{
  "num_hidden_layers": 20,
  "hidden_size": 256,
  "num_attention_heads": 12,
  "num_key_value_heads": 1,
  "head_dim": 32,
  "intermediate_size": 1536,
  "vocab_size": 2048,
  "hidden_act": "gelu",
  "norm": "layernorm",
  "norm_place": "pre",
  "norm_eps": 1e-05,
  "positions": "rope",
  "rope_theta": 10000.0,
  "rope_fraction": 1.0,
  "qk_norm": false,
  "attn_scale": 0.177,
  "bias": "none",
  "tie_word_embeddings": true,
  "parallel_block": true,
  "init": "orth",
  "init_std_qkv": 0.0265,
  "init_std_o": 0.0,
  "init_std_up": 0.0265,
  "init_std_down": 0.0,
  "optimizer": "muon_variant",
  "learning_rate": 0.012,
  "lr_mult_o": 3.0,
  "lr_mult_down": 1.5,
  "beta1": 0.9,
  "lr_head": 0.0104,
  "max_grad_norm": 1.0,
  "warmup_steps": 200,
  "schedule": "cos",
  "final_lr_fraction": 0.0,
  "batch_tokens": 131072,
  "max_seq_len": 512,
  "doc_mask": true,
  "train_tokens": 901300000,
  "max_steps": 6877,
  "dataset": "wikipedia_en"
}
Each number is 128 + 24 x the weight over its row's rms, rounded and kept within 0 to 255. Layers, rows and columns count from 0. Numbers have three digits each. The size before them is the row's rms in percent of the matrix's.

# down: layer 6 MLP down (transposed), 1536x256, rms 0.101, rows 751-763, columns 0-255
# up: layer 6 MLP up, 1536x256, rms 0.169, rows 752-763, columns 0-255
down751 098:147082162156107131146153133137145152177152120081070146112153081107143132125124127116077124139120097134142099113167101125134107115164094147149106084109132110167123148135140139137137132141092124076141111110149079170132128153094183139152123102136141155126137122113124116125134153178101159097094124193135142112139157136082152154137167148102109126116130186120068105154150129149122167113094138143115137179139126108159138088123136123110143148117123138152128088141102106113136140171142151121152142175146146154158132078146095152140121109145141146097103161133104110128103120131125071101130125134165094107168127131096099129138148147158123122119129106108119102142115117117129131071117121121126112097097168111155136103142136108106114135107088153094118137111131157148135140137168106
up752 107:170100129119127174101104117096140146160120109139105078127118158124180140165111135107150151139096162126132148134137113126114116137098111137156132125117120103117131141127099142091111076092142131110113128118132072117160182142110140175092132122127113109124152159115159092154165122098102105115107173180093121142133133115152114114101174162080123138051118145135135135158086127150097115186141145104151129162100129120148127108059089145151140091131131131144141133116152113132131128140153066175131110123136162116162110140103172160107156107140153110157107135116096122158113103107134075110133148121107133146127139115126169115153085137153124122126105084114120116109104132142124137144170163135120126149114141149140157092093088113146142103131115163123126138117141160153130105141114143
down752 113:104086139119146135093127145136096134166114093099054093164106136151124128160089145127117133172104129105156135135111111149107154115124134141169119129147149118115128122159079062094136120078097147134139088118121088156136130121128152206104128155131132142142126139094148131140159121092111088129148156148086121141117093184120162108119135139121100125110145146112182148114075137152155133146133144163134148161095107112082151131086122142071155129122095149177110120131161165108130129144163141113124109121134116138129179108167090120153154111146132076127072124161119132126140131112116114130132135098145130124118111133122149117113110117117155114136150154134177142134099100160129144139135124163116150149122123165125116086106093123140148133109135155135177118129137125144132091084131124
up753 095:105155126092101158127132098184137127098146119121150113109131152097076103105086127098093134113140136153092134159061126153113132122111116104110104123124111154142125114121123134142095117101109164112101123130105132127100132107166115157138124128135127114104149095118135134089142140081132142120143151097123153125123158146127154136111135123165077135117138145145142172099148144119154125118108130175110149113134155138136114193135141166107104148166093113120076090124116123140173116150144146132151103082151093165181156136129114121107144159126149146116146121133152101130106112098155142133135141184164122134156148084168131086145118109150102118122122117131123144116126073132105135044131085131148159112112121134137155119112136165131138164138088136095131146106125123147165166113135205
down753 089:121103122148139118182097159123123125151149124185129152165150143111136136133158150141116153136122085121131117132132146119111107119084097122115111114125105112112095129132086112114150177162110148152122133092128139104185128164147125108132127119158090142117143148119118105139072196129112136149158136148136117152128119117142144124099143153134134147147127075187082128116131153146148145118110129090130142109099118127101133142116138091136118133112109133130144133097161189128116151150129138129122137116134166093108111113098161110094097078097182123131119129126069091103144133164092161108118098137142114140136085086119145178145067119130149109122130139147108113132147143112166161162120122100137109148124094139123117079136122135113078169107177146147146106175096100079144144130146132
up754 093:106105156091153137118174169154129140089121170152090139144122156159103123119108146142155125100102114124102156135156097095125112086142152112156106127145149140114128136165140100150112130123131117142155120151129120121129144119123120131136141100133137119095149094117125151114111121100132107189127086172119129082080110136072167090106117135125106124106107177148127124171123184134113109120093109132115108105189077116081132105129100174129109080069133161163133142119138144120161109177111185103088125145117109142144118143125109140107137133140164144123143126147137147133082081143137118127116141155147139162116095112167148137093154147094147129124113147094101121123154134128126147115129145153211148142116096110111118136160155140100097130125112140100107098132111134163155127121134159
down754 089:124180119138112150112085136138125127175140168149156143136157132070091147159111112135122076185097085192137118112117111152128150111085143162101157175129139118119156107045112129126124122134147117139161141110130151139119099137119136091131145166147118128150122147138159146143118167138092120099127122143116161142147129111132069189164123103126152168164125115115161112078125093141113140120187142114130146131108148100174108146165119113147138104151116138128129135101132143090121126112129081152131076147136109128107136115111169099128105111164119133139149112148111117122138157121126117138102118120122155086108144126100109164147116123111076113144107134130111114143096147107150119092119165111148115134160145157126127081109137135121106118095115083155114153105142168093142127104119148
up755 099:163131119101121142132135100136166080126146114168134133127163065117124081133102143107104110130063138118130134119144130145124170125119101139139152147125123081121127128107131112147119118166176106165147133157141095158129109131110146105117127141111146106108118130109155134119118124090179133172130125156121124134093128137100106144135111158165183095136128129147139150190109172117126125110128118122186114153155112105101149110130111165080110133137140137152088128112155116168109131117089121152116146109066150123171141131142191124127103111147100099102140128143148095100115156138124102139131089193127121124115154127150100174149171106176103113136090129128071112125103112153119141127116099088158118126141101145160116108121105167138091142127152128126123088102145163126120135162110114
down755 097:106110156114154112135110147162107160178120131162089077128170147132145112139103170166139104155173136068129119144074103123142139162150111160117134133137105151115144083127131131114114122090126137110087125114142146123136136156122128122140147141084090130102106140130093097134133155149169131142134143117139141117120155149147124093127132109135069128142189117128127147104099103137123097143117176082127136129096132138171151179143142089165151121130130110101140121173120118143116097127125167111145091140130131143090123099151112155153138131158106162166106093159131102162159121143135183120106151150131132129110116143132127135113111133125112136119118055091132154106119095125120098182060158125115124112121119114181147171112158127136109078136114130155113108148144134110119097108096116
up756 101:092096076146137094149128116146096159128146143108120140080111154142103155131131117166082121111142124078096145139109140128138103093120148165116172116175107153143117079102079154142139123120136171135160136136135121134109135148144133148127087124113128170160181112131124087097148136130114129172072118142111103128124162120147128150089134132150166119145136122134123138147155099147092127119112121131119094122145107127155106165114071124168102145160125111140163133180120116142136129130108148150136100113098139121154086129119146111115130133160144121127152135097102170112132125146135118145189122103090183091146125112096131104141157122171144129137141127051109138105090113071080134170096141120108131127092134131140114110129102126154115120183118136129156129109125127132167173120140133
down756 095:107128132159107145144124117146074138099123151122160108128142129173070066143117124157109119126165122143106120148162125124124083130103110106087132130103150166146151092090137118162114118135156165125106161137150131117122119129117156106081094137123133104126148120144154128139076132161114121148139105107109127163127131127130169124105120122154150140145155120154117147143127147183142061119123081159132122135153105153121060123123116122140154147100087143103085128125109085146128134141103147114096122157098120138126122128147091134164115103137131089131141129142106127141191121127194111175161128108150156164112108128162131153194118116137154111170112121125106159129107124120075079150101155137111141118149109152153121117090137122133158137137115079130104148131070111150137128100132143
up757 106:113158113142125120134096141123110151096152154128112118102128110130159141112137136108126134137135102128106065069146142145146144135151119120095142148090156143153119129136136083079139133163103161130083106135136130147124129074132138081129156129124134174147148132152178118124139109121217130126155166100134141095122145110109139160151094120133100127107181129115156117137131108156097127125132133133128123175143122157141172136135105130108127137082093146123167125125110119101123125175177111112126093120173111174158121164075144105159105133110164157107127116101103126112130119157138145062153175140090139110134094128118150100151133102105109141120105109153144135118127143070114114130112084168099125152199140113108123106148150133140137113160119113112131141139111135162115140157139157
down757 107:128140151129110126127151126167140103146090147118137059111077177139119147149201146139120143115138113144136141096140121101111131107125146111094138124110080139092112181107133128138102099118106155095124107174155178091070110087113125090107140129159123098130136129121164126109114152123144115151114137132130162116126093086154146111132142100139124071114112145093125109095136100143129122119149144173135136146165185142124094096106068100131119126118116081128108122150139135122165124155140117136148117092117147110122157156110142107131113091133137165136141172122131095143112146148093101093136143147151105124164117113123150139159118171163109146138122145158186157162119112116137180088089125118161124112112163122143168103140091143132154150161131118148133150117136124114109131132106160
up758 100:139102101146146161164162084143139158081087090144159132152108144087113133132147109131164116131112086159101131161149156106122096098174085126118092084100122116124122074159147147116133113124122105143146153115125102124131116140135129135083139136126111121147131139140145135087126108148145107177158140109166131110142139136158143121133143133155158155150144114105103115084142126133187147149118144130123125157141107086152116122109089144153113119107142105113147123138124169077136099139118154145105106135133158151099128131138127132125108090098102067154142113074123139179148102117101117163152165104178090130147095146142143125083117162156123142110160127119129163120100111117123127097113127121079147082080122115111162129070115105114141120140138152180122180116152132123117118097113113
down758 101:095106109117132173103099178179108114151155123130139105118098104166170140120118141141116141110104090083124095122146161118135144127094132143141174136151190111116127174105093107147147136141109145115150093149139154133154123107095154117152107116136109086154128117098094124096131139057086136122124157139170103111115142139106172139103098098103158082154143126170152124117136092134081056123141140094118126116160122124106129146146174096124147133120104131144132152129182131122120125115191089121134127161109111136095136155117117123100107120134132123103155116098112161124128161149121150080112106156128137138130132131129128128124129119126127121141177157144132084154101168097115105144150139147123083136141139140113108175084132174161104142094146134133100131128141108125143170116133122
up759 100:127093140152133155168128154120125153114166101145115110136142125109149184132158138109108105124114125123144109127080128089135122121207120084131106107169116112130143066121136129129121085094080130152136149110114110128124132124137133092148139150139114111117140163161169104129166156115118132145132158087135182112097134125123123178123135111134118110146168101132129139118118160128122109142087128104150120155146119091104117104119134098102109115145117112131085121099117121131122074115155119113120117085169156133131150173128100043142135176106144130143109091135120126164121124158159153110156133099126109123138160189124151130141150168099102176097150146129143141193107078118123154104116103140109136105146131119129114150145101110120114118116117131126084154083115151163142123146162102
down759 097:082115113101115155150131138098134119177162159097154115102114158136161142104140122179112112148095105133117122117118124126096143102109161132135096149115115116072155111127111157142154139115160135142126147155128139165159109158111122117140097118064170120103145146109141084100113092160162093123123109126097101112116107090113133144127128116093079093100113158103134131157115138133126114121135139125123126160135126084117135096117102145138159120162124137117139175127126153125136143100114165156142153151099118166102127124123121085124139122134105172137122105113131116123092132166146106110125117110120130138158104157122123129100139125126145116189106085100086091165183204097096126125164115141161136100184131101163159134130101166144139106114139142159124175182111132125092138120100150
up760 103:148136119179150160126074092131128133126128147158173100168119186144116144128139143144137075107101142145140127166157120098086135101113172148104154100139098087172113169139127090166128125135154084107166101090120143113137102149131166132179095113140168129130157115116121130110142101117154185102124123140117146124099100091124140153150139167146139117153103103135116152114110170140132137107098118087159166145107154157144097111105092141141153126141094137105139105110132149119149146115209164149121142133118130162141117092120194155121123128105169079130160099131144144164159121149140093130138099146125121105127133146137129090121117113141114135142107125122159143105132120139104119131124110122120118091110175099119145109139143121142177146112120156108139110113139087165135114145116162
down760 107:122090164138171148125131143105118141148085142116153129145167178136110128152141141131117133112168100148115083118112146109148116128114109114124089140116153149137142111088131110150118116123121134087128167137139132126112143139169119116157185109091133134120103139153138120108079109133118145107093111112114134135157133135111111133124105143114166131123090120116085138109157135098113139122130098145103108128134152110143114084110160114111167183129126153104148134108112092118137135146133132138142123155111090145102134147125103099124128145144108182107066112150130144131098152092134119097100116108129148113120123102146151160178142169085163106116119144082147142208109140156153141130120103166159110134123171133116128113073173126154116157080162052104174162165086132140109148124135151
up761 103:121116120102119097093103100115124110118101134162107139153111126115168130146124153139112135123086139146152116136187159141118159113125138165126154143140118143182137166096099114107145114138101149123143125115170136118105102097132126160165112099097127112109128105132164115117142104084172149143121085149131125126135146083133115149104138128128125128104085125135168169128097089134156128153144100102163115152105158185134115138104155124127139123124098082143114155095107125095078112120140115078081180118152141103132117140145188148094102116126131131117152124098113138131139113201120112120124111105140135116096137126162114121119134101129160147118092171071130127161152107102140166136134155147136153116136112125108156119166097177113170145152192137072095132107130130162151132122143119
down761 102:116146129170081111153095153117072132156101147135187135166139126085109114143118108198152149109177142146137096094120146101140107104118121076096155125132118125116099125190096153140137111125099104122092110160154075109137136105151107137152128128121178177138136112128111125124136122118110126130106105154138132154109164119141145130112166124118136130125100116145124141174149145154129126168127127166132105155124092164091152080143122117138139101121127151114141099124144116116124131147151099096126097197126131159130135102145149168110141129132143126117136128106073111151114138170137129121132122139154117104099153127112115136142152080157115137122083123137125113111134148176133134102132095069140113156117151117135088095139143084155089142111078156164169134099099113121154166132115131
up762 101:122127125115120112141135110134171169123114121136120078143106108119127139100093119144123126137069100139095131093143150123148131102121134147132118136157136064100115109132139150124120108116105122102121099144118096150123112161161079141099137105153076103136189086226113160094102129116159140144160110142090129180118128110131112121125123146105103105141151115096147145130129120109129184169128122120105119155137124121135124136117120110135102142155100145149165141122120127182123099135120141129122143143127116130125104175155186090176134109139094123148149155117104097134140120093108092161161092127164116109145122115109148143126146154147142140138122127176160112106164204150146167091117126139105121147121155099113093130144111121120141125110140115112094093102180137169157116123126145
down762 101:105104118120107176108133127146123151147103128133158087143153084103141142133115126153134132129122139136135129138087144155134164160171122151159120130133114129083086161149112115141144133136116155147103125131103076168146150167113115133142140146189065139104145134113142131123123113135118116113137077127159098172139096141149146134134096138106111146131140076118155138106120090120127105154098139126159098133142117163154117074122138137128109157147177142106113170103117195161117115117121104069164137139114171087152154152153162108106133135144112096092142151186158120139127097095091100145125126124125125165134120081075137154165139152153121097119114096121135111127110129134118129108117131120093097120098106154132122157141112172156090077114120137131096142129177165130134099116126133
up763 099:099167132145124140087086121180095107170155161145103137111168168150154177124152111118138143137103110141140111125155106140106110103104102112133130116151109112161149166120135162110140142148102115140161151136168110080053131135122097130152077119081092135142125073126091120135112121097135106150130135175156093167111127124120151150194181114096151126121128159144132127121080157104075126108111122087115115130118150090146130202143099150144125159114135132107147135166142171104147153118141113149157083104125117149153099136114129146134126106104093139153131126135110094128091155120167153143123151133093102148093159113118159160136111139154113122124110134131119147131114162112085155135070145101143115129109117122135124122105097141115130125110122123139122125154155153114113129116121148
down763 113:137152122129089157139106127131124095113111126117128181141089126179131141120122085069112131095146127111138136186135122118144143124146138122091189117111080129176101109167126143099135162147095150154156112146138093106117105146129111102158121122080115143138096081147179105138096117144115130148150091129119149109162133100132093080134162149131144109138103088111113121115093156091116104128126119114142156099139105109135103134160137129110133139121123136136157186131124158105107103143163123131137193109164177120138195134089129161161140125112122096125152096092170135148152147170100130129129162133120145135148132139128136131100137118093120143113106110130142110077150091097112121154100090138151131107143092142117162140161133137134142133163152142110096103131121155147142088146166129